python train.py --num_hidden_layers=16 --hidden_size=192 --num_attention_heads=6 --num_key_value_heads=6 --head_dim=32 --intermediate_size=768 --vocab_size=2048 --hidden_act="gelu" --norm="rmsnorm" --norm_place="pre" --norm_eps=1e-05 --positions="learned" --qk_norm=false --attn_scale=0.177 --bias="none" --tie_word_embeddings=true --parallel_block=false --init="normal" --init_std_qkv=0.0361 --init_std_o=0.00638 --init_std_up=0.0361 --init_std_down=0.00638 --init_out_by_depth=true --init_mimetic=0.7 --optimizer="soap_variant" --learning_rate=0.00616 --beta1=0.95 --beta2=0.95 --weight_decay=0.087 --lr_head=0.00869 --max_grad_norm=1.0 --warmup_steps=200 --schedule="wsd" --decay_fraction=0.816 --decay_shape="linear" --final_lr_fraction=0.0 --batch_tokens=131072 --max_seq_len=1024 --doc_mask=true --train_tokens=378300000 --max_steps=2887 --dataset="wikipedia_en"
Each number is 128 + 32 x the weight over its row's rms, rounded and kept within 0 to 255. Layers, rows and columns count from 0. The size above them is the row's rms in percent of the matrix's.

# layer 7 MLP up, 768x192, rms 0.166, rows 373-389, columns 96-191
size [110 105  94 101  94  92  93 103 104 110 105  99 101 103  88  98 105]
[[146 158 113 160 170 166 103 143 143 138 159 176 114 157 149 116 109 143 163 127 171 144 137 158  84 145 159 140 127 147 183 178  81 135 166 165 136 193 117 117 167 136  82 161  83 154 171 128 121 157 127 137 116 166 147 127 186 158 157 100 104 111 156  55 101 148 136 165 111 137 125  98 128 121 113 103 152 123 101 113 149  86 123 166 135  86 143 182 179 188 120  94 166 104  39 134]
 [110 122 163 192  91  86 128 179 176 144 154 135 112 172 156  91 128  56 126 152 143 101 121 156  69 110 107  65  70  81 170  73 170 101 118 150 131 153  70 114 163 122 115 115 141 114  63 137 143 182 174 167 101  98  89  88 131 141 145  97 178 129 133 146 144 149 151 106 125 185  93 155 143 141 188  62 102 153  92 146 100  82 129 143 127 121  95 122 135 120 151  87  74  58 165  95]
 [148 167 144  94 114 112  69 127 104  97 157  83 173 116 111 142 130 122  84 175 145 118 137 167 125 133 173 231  83 120 121 117 170  75 143 149  72 101 141 111 111 130 107 146 139 185  98 154 146 107 146 174 151 111 123 112 148 102 164 131 141 111 121 112 119 148 142 166  98  87  72 191 215  71 133 135 133 159 130 131 152 121 134  78 163 131  90  92  89 133 155 137 139 164 133 128]
 [187 138 125 125  77 126  95 114 139 160 132 108 100 184  35 142 174 138 126 139 100 170 130 180 121 151 134  72 103 177 110 129  79 124 145  73 140 180 168 150 157 114  84 149 117 115 198 161 113  97 121 111 177 120  95 141 155 132 140 156 109 134 162 134 127 113 106  73 138 133 130 152 100  63 177 101  45 143 143 175 191 152 133 141 133 126 138 143 122  91 139 167 164  64  92  99]
 [159 189 119 109 155 165  99 174 125 138  91 181 171 104 120  65 113 132  96  78  74 110 191  94 126 118 151 141 123 136 164 122 135 130  92 152  89 121 194  78 137 180 143 105 109 151 166 150  98 163  66 155  84 181 157 144 106 123 140 121 126 110 155 150 134 144  88 127  72 132 108  90 125  90 183 126 146 112 129 127 137 113 141 121 131 119 174 116 152 171 125 100 138 108 102 166]
 [163 174  78 135 150 113 173 122 111 120 167  70  81  93 147 141 169 108 122 139 126 136 138 151 110 206 133 152 174 121 162 196 140 126 152 140 105 108  74 172 121  90 105 129 119  74 103  56 127  98  79 145 201 122 173 139 109 141 141  97 141 160  86 123 130 195 124 107  96 108 129 129  75 113  85 110  84 165  75 152 116 103 118 128 133 133 165 108 156 122  55  97 157 155 134 108]
 [120 172 128 175 102 110 166 160 128 134 129 109 100  93 128 114  82 103 164 102 159 159 145 166 118  93 162  83 114 151 124 100  61 142 100 126 182  89 126 162 109  96 157 108 117  51 130 127 122 167 149 148  69 188 123  95 157  54 131 142 115  84 149 132 128 105 123 115 139 131  99 124 169 105 144 152  56 135 110 109 104 146 120 103 192 146 120 180 169 225 166 154 145 112 129 106]
 [122  95  96 130 174 127 134 164 134 119  76 121 168 190  72 138 152 142 155  96  85  10 121 134 111  84 125 118 118 148 176 168 136 105 108 113  94 127 161 150 134 148  91  95 106  74 120 133  94 133 154 157  63  97 161  93 127 155 153 119 126 132 122  92  87  88 117 181  37 117 118 134 168 129 111 118 158  56 117 137 126 103 158 132 138 121  70 119  97 138 114 142 147 134  92 179]
 [ 92 142 106 155  97 147  97 137 155 115 152 153 139 118 125 144 201 122 170  71 131 148 174 104 128 131 111 120  94 116 140 136 132 113 131 185 217 156 132 109 158 130 120 170 142 128 108 110 140 146 167  99  96 130 164 151 125 168 115 129 102 169 137  77 111 169 168 138 116 129 133 156 117 122 202 119 133 109 126 114 132  78  77 149 135 128 160 157 166 101  73 131 124  88 128 150]
 [154 134 110 188  88 164 103 146  77 112 130 106 117 143 154  99 145  76 102  99 130 171 107 168 141 132 129  25  74  93 132 138 112  84 146 112  96 137 124  85 235  96  91  96 205  65 123 101 149 142  97 149 129 167 107  70 126 137 144 143 130 149 170 169 159 115 135 135 138  83 134 125 107 153 119 139 151 161 139 143 111 104 129 139 142  93 102 179 112 174  35  88 120 102 111 118]
 [146 125  95 132  74 139 107 145 158  57 138  75 159 120 143 118 179 144 137 114 162 159 170 166 113  69 110 142  64 127 231 108 147  68 170 116 121 102 111  98  56 178  80 106 150 129  99  99 128  84 206  91 172 153 112 125  82 199 135 127 146 136 163 131 133 118 166 127 170 145 111 140 136  97 100 121 184 130 104 190 119 193  90 125 113 126 140 157  98 119 104  87 133 153 114 112]
 [ 76 144 140 156 114  80 105 100 148 161  62 143 102  82 137  66  99 105 110 119 147 104  71 120 146 161 125 126 136 131 102 183  63 136 112 127 143 151 150 136 102 164 135 152  86 123  87  72  98 148 155 161 131 162 130 140  86 123 120 127 149 100 160 204  94 130  27 120 113 135 128 107 125 125 146 122 111 150  90 190  93 127 140  89 170 135 114 167 169 173 127 142  73  92 193 142]
 [155 118 134 172 159 174 120 165 124  99  84 107 201 161 148  87 119 136 133 174  54  79 101  86 161  48 135  96 171 129 140 107 107 150 161  71 128 103 138 139 170 133 137  96 153 135 194 116 151 107 116 113 116 202 134  95  90 156 121 110 206 189 107 135 128 104 138 175 144 176 118 123 139  79 133 122 145 124 166 149 127 169  84 156 140 145 122 173 159 142  68 110  89  92 147 165]
 [126 176 142 126 120 120 167 149 167 146  86 157 140 204 129 145  96 128  91 201 137 136 103 102  93  80 149  87 123 182 119 113 132 118 138 117  95 153 143  68 162  57 145 109 152 141 122 118 100 124  62 113 143 141 141 190 190 127 118 135 142 141 114 124 138 144 122 122 130 172 147 157 131  80  71  95 106 120 124 137 107 147 104  89 106 126 122 158 108 115 121  41  80  99 152 139]
 [ 93  93 147  97 167 106 211 146 126 114 154  77 143 183  88 102 132 149 141 144 102 163  69 126 134 142 166 100 147  97 116 139 116 190 106 134 142  59 144 121 172 146  86 160 106 122 160 110 192 104 124 158  70 141 151  65 113 161 133 171 112 143 107 125 103 119 163 157 142 132 139 118 115 117 130 148 175 140 134 145  85 107 168 114 141 165  76 142  91 173 126 105 157 160 176 109]
 [156  90 123 179 151 132 188 110 105  98 125 132 120 101 133 103  97 141 162 222 104 105 146 142 133 127 118 155 107 121  91 160 132 167 128  54  83 107 180 103 100 153 190 211 137 148 108 113 140 126 102 178 156 147 144 102 114 144  65 104 150 211 159 135 132 144 149 107 132 169 125 135 159 105 129 129 117 106 123 173 114 143 137 114 134 216 116 137  60 137 105 121 100 138 170  68]
 [123 170 122 146  86 138 114 137 203 175 118 112 110 169 121 128 146 195 156 137 168 109 190 125 211 118 139 182 127 179 138 140 170 124 131 117 105 114  62 141 114 155 148 168 133 127 101  88 155 111  96 126 130 112  46 113 131  91  52 144 133 142 152 106 102 124 131 132 155 164 117 155 121  99 175  54 107 170 139  71  66  73 123 124 150 103 137 123 127 156 109 153 147 129 136 154]]
# layer 7 MLP down (transposed), 768x192, rms 0.161, rows 373-388, columns 96-191
size [101 113  96 103  97  96  93 101 101 107  95  98  98 106  88 103]
[[134 124 158   7 164 103 149 125 177 126 147 165 141 111 120 182 128  91 136 136  69 152 166 110 188 176  69 139 122  93 117 118 109 112  82 161  98  86 133 161 121 121 110 134 114 121 115 158 167  88 140 130  91 126 163 120  90 137 108 168  91 104 166 134 125 110 100 116 164  58 130 125 114 127 134 143 102 108 202 117 146 163 148  97 163 131  98  97 154  92 157 173  80 130 137 116]
 [ 89 145 125 137 128 130 158 164 105  72  93 114 123  90 175 103  84 100 170 118 157  45 117 131  67 171  93 172 177  79  64  73 177 135  80 116 124  99 103  77 102 141 127 133 148  85 119 123  76 123 117  96 128  99  75  82 149 152 145 107 141  82 175 151 114  93 106 125 103 136 142 114  35 147  82 109 184  94  57 117 184 146 130  98 106 148 169 151 128 155 153 133 131  73 107 115]
 [137 129  79 206 158 107 150 176 127 165 128 124 172 121 150 145 103 128 148 212 139  60 100 129 158 157 127 154  85 116  95 144 151 180 137 138  94 137 114 136 118  55  77 107 171 104 164 145 118 101 121 103 110 114 120 148 154 152 133 192 161 154 102 114 146  67  95  96 142 163  93  72  51 146  97  95 149 173 119 134 157  91 127 147  52 180 185 137 121 180 190 116 140 146 171 145]
 [114 100 130 136 116 121 123 120 101  77 127 157 172 152 180 136 105 186 108  96  68  99 121 129 118 157 147 125 102 120 181 122 129 151  95 180 119 163 124 145 129 172 132 148  98 143 112 131 130 115 106 108 127  93  94 140  89  85 161 121 107 132 125  95 124 170 115 114 141 105 225  57 170 174 177 121 192  55 212 176  83 135  93 149  80 159 170  88 136 148 157 119 119 148 191  87]
 [164  85  96  99 145 151 103 111 164 121 141  81  85 120 119 191 204 120  90 163 160 122 104 111 142 104 145  77 174  86 132 102 143 149 157  94 138  60  77 125 182 118 132 153 145 139 182  78 200 126 125 116 187 121  84 103 188 116 118 110 136 150  92 122  90 169 142 182 139 122  97 146 128  96 186 171 143 131 111  67 181 129 118 119  49  96 144 116 143 151  78 163  83  89 142 125]
 [114 159 168 114 114  88 103  91  79 127 138 144 180 131 147 131  90 115  49 104 134 117 158 126 133 123 112 137 167 112 116 120  93 145 111 131 120 170  91 183 128 114 101 112 121 119 109 108 209  95 130 123  88 171 185 206 139 182 164  68 135 130 120 127 161  87 134 157 150 134 107 163 129 112 109 169 141 136 123  86 170  53 114  83 124 134 141 176 151 116 160 149  50 129 109 188]
 [ 93  83 177  90  65  96  98 184 141 162 124  93 191 142 119 169 160  47  83  92 134 165 128 115 114 106 124 161 121 150  87 165 174 157 109 136  83 149 110 120 122  79  92 134 175 135 166 113 123 131 179 106 142 143 152 144 116 101 160 161 127 130 138 175 144  84 123 136 139 114 165 159 126  71  98 113 125 170 144 130 150  99 111  95 107  82 187 101 130  83 137 165  87 128 163  65]
 [ 53 141 192 118 139 128 106 112  96 136 176 145 112 117 172 118 157 153 188 138 116 140 160 140 127 145 151 132 158  92 124 130 164  99 138  99 150 137 130 113 106 102 126 178 106 129  88 195 161 158 170 132 110 144 109 239  63 148 101 130 130 125 137  96 110 147 123 148 164  92  76  92  88 108 115 149 114 177 144 124  81 135  97 121 105 170 118 132 144  78 156 123 139 137 158 191]
 [141 161  92 103 162 157 170 157 117 138 114 139 117 124 121 157 136 110  87 112 138 183 165 104 145 104 120 126 194 102 109  89 133 125 144 153 147 135 105 140 148 115 153  64  85 126 108 209  79 133 132  98 144 148 134  86 109 139 153 160  66 143 101 120  41  97 135  63 139  96 144 145 144 111  97  88  94 183 120 104 150 183  92  88 129 163 126 106 130 155 126 172 135 106 112 154]
 [120 137  64 146 137 157 177 108  80  95  96 137 160 172 145 123  90 104  62  96 137 132 186 175 159 151 156 136 182 108 149 134 166  85  99 156 131 154  91 146  89 112 171 158 175  98 140 179 156 112 111 123 107 141 141 138 167 104  84 111 180  99 121 117  87 112 150 162 159  78  92 165 178 121 105 134 114 153 112 116  95  81 136 176 120  52 151 121 138 136 134  96  88 168 121 110]
 [165 137 117 146 114  85 101 101 156 190 190 218  88 116 153 137 143 157 119 142  87 119  63 120  97 136 126 106  81 129 133 158 168 146  90 111  99 117  94 137  93 128 121  86 111 132 152  91 179 165 111  88 111 147 104 121 109 138 146 115 114  99  95 164 113 158 135 166 146 135  92 137 122 164 154 196 130 162 135 139 128 175 175 149 122 130 128  90 134  57 189 118 196  98 139 136]
 [175 133  95 105 111 107 146 194 140 167 120 121 100 148 132 117  68 106 131 140  90 106 143 142 109 162 140 132 126  93 105 108 142 143 150 170 141 177 117 145 193  79  43 140 138  83 127 192 142 142  75 120 138 117  83  95 141  90 175 115 134 102 123 113 131 101 106 120 100 157 108 164 107 142 189 123 107  83 106 132 172 167 155 102  87  82 142 120 110 153 115 106 187 121 216 122]
 [149 145 149 103 110 129 114  89 116 113 150  94 117  88 125 171 192 129 152 123 203 127 151 146 167  64 150 139  96 174 136  90 142 147 152  99 125 146  94 153 158  81 121 159  76  53 178 142 109 129 118 147 165  73 110 127 159 120 171 165 129  78 138 132  76 163  56 116 103 143  88 160 109 119 139 134  99 139 134 165 144 134 151 135 139  86 138  65 136 142 185 136  86 114 120 163]
 [123 138 169 127 172 129 178 179 163 145 109 160 140 112 141 121 188  67  94 174  90  90 111 176 121 115 141 117 123 169  94 119 141 131 128 142 125 104 104 178 161  70 140 193 135 157 182 100 132 130 138 149 149 160 114 135  74 125  77 117 168  93 106  91 144 142 148 107 100 128  98 168 121 166 184 154 107  81 143 145 139  57 171 160  66 168 100 115 136  98 138 197  80 136 121  81]
 [144 105 163 158  81 143 125 131 140  77 122 140 115 138 151 144 104 166  86  99 168 138 139 121  87 139 136 182  66 124 144 207 133 124 131 117 118 119 131 137 143  94 178 169 154 109  77 134 127 141 148 124 174 128  92  78 118 115 113 111 111 110 126 136 152 151  81  97 114  49 142 182 109  94 106 174 121 102 194 129 129 121 168 118  87 142 192 154  90  94  94 100 104 181  97 106]
 [ 63 160  51 174 107 109 124 102 113 131 107 182 107 130 116 125 159 127 115 157 163  90 152 174 103 117  67 145 171 131 107 127 157 143 139 128 118 145 181  83  97 100  99 134 144 121 187  77 137 131 117  75 105 137 110 139 109 155 124 155 133  73  75 122 138 120 137 138 122  90 145 116 136 129 119 134  89 135 134 176 117 167 135 100  91  67 176 121 126  73 124 149  90 155 158 135]]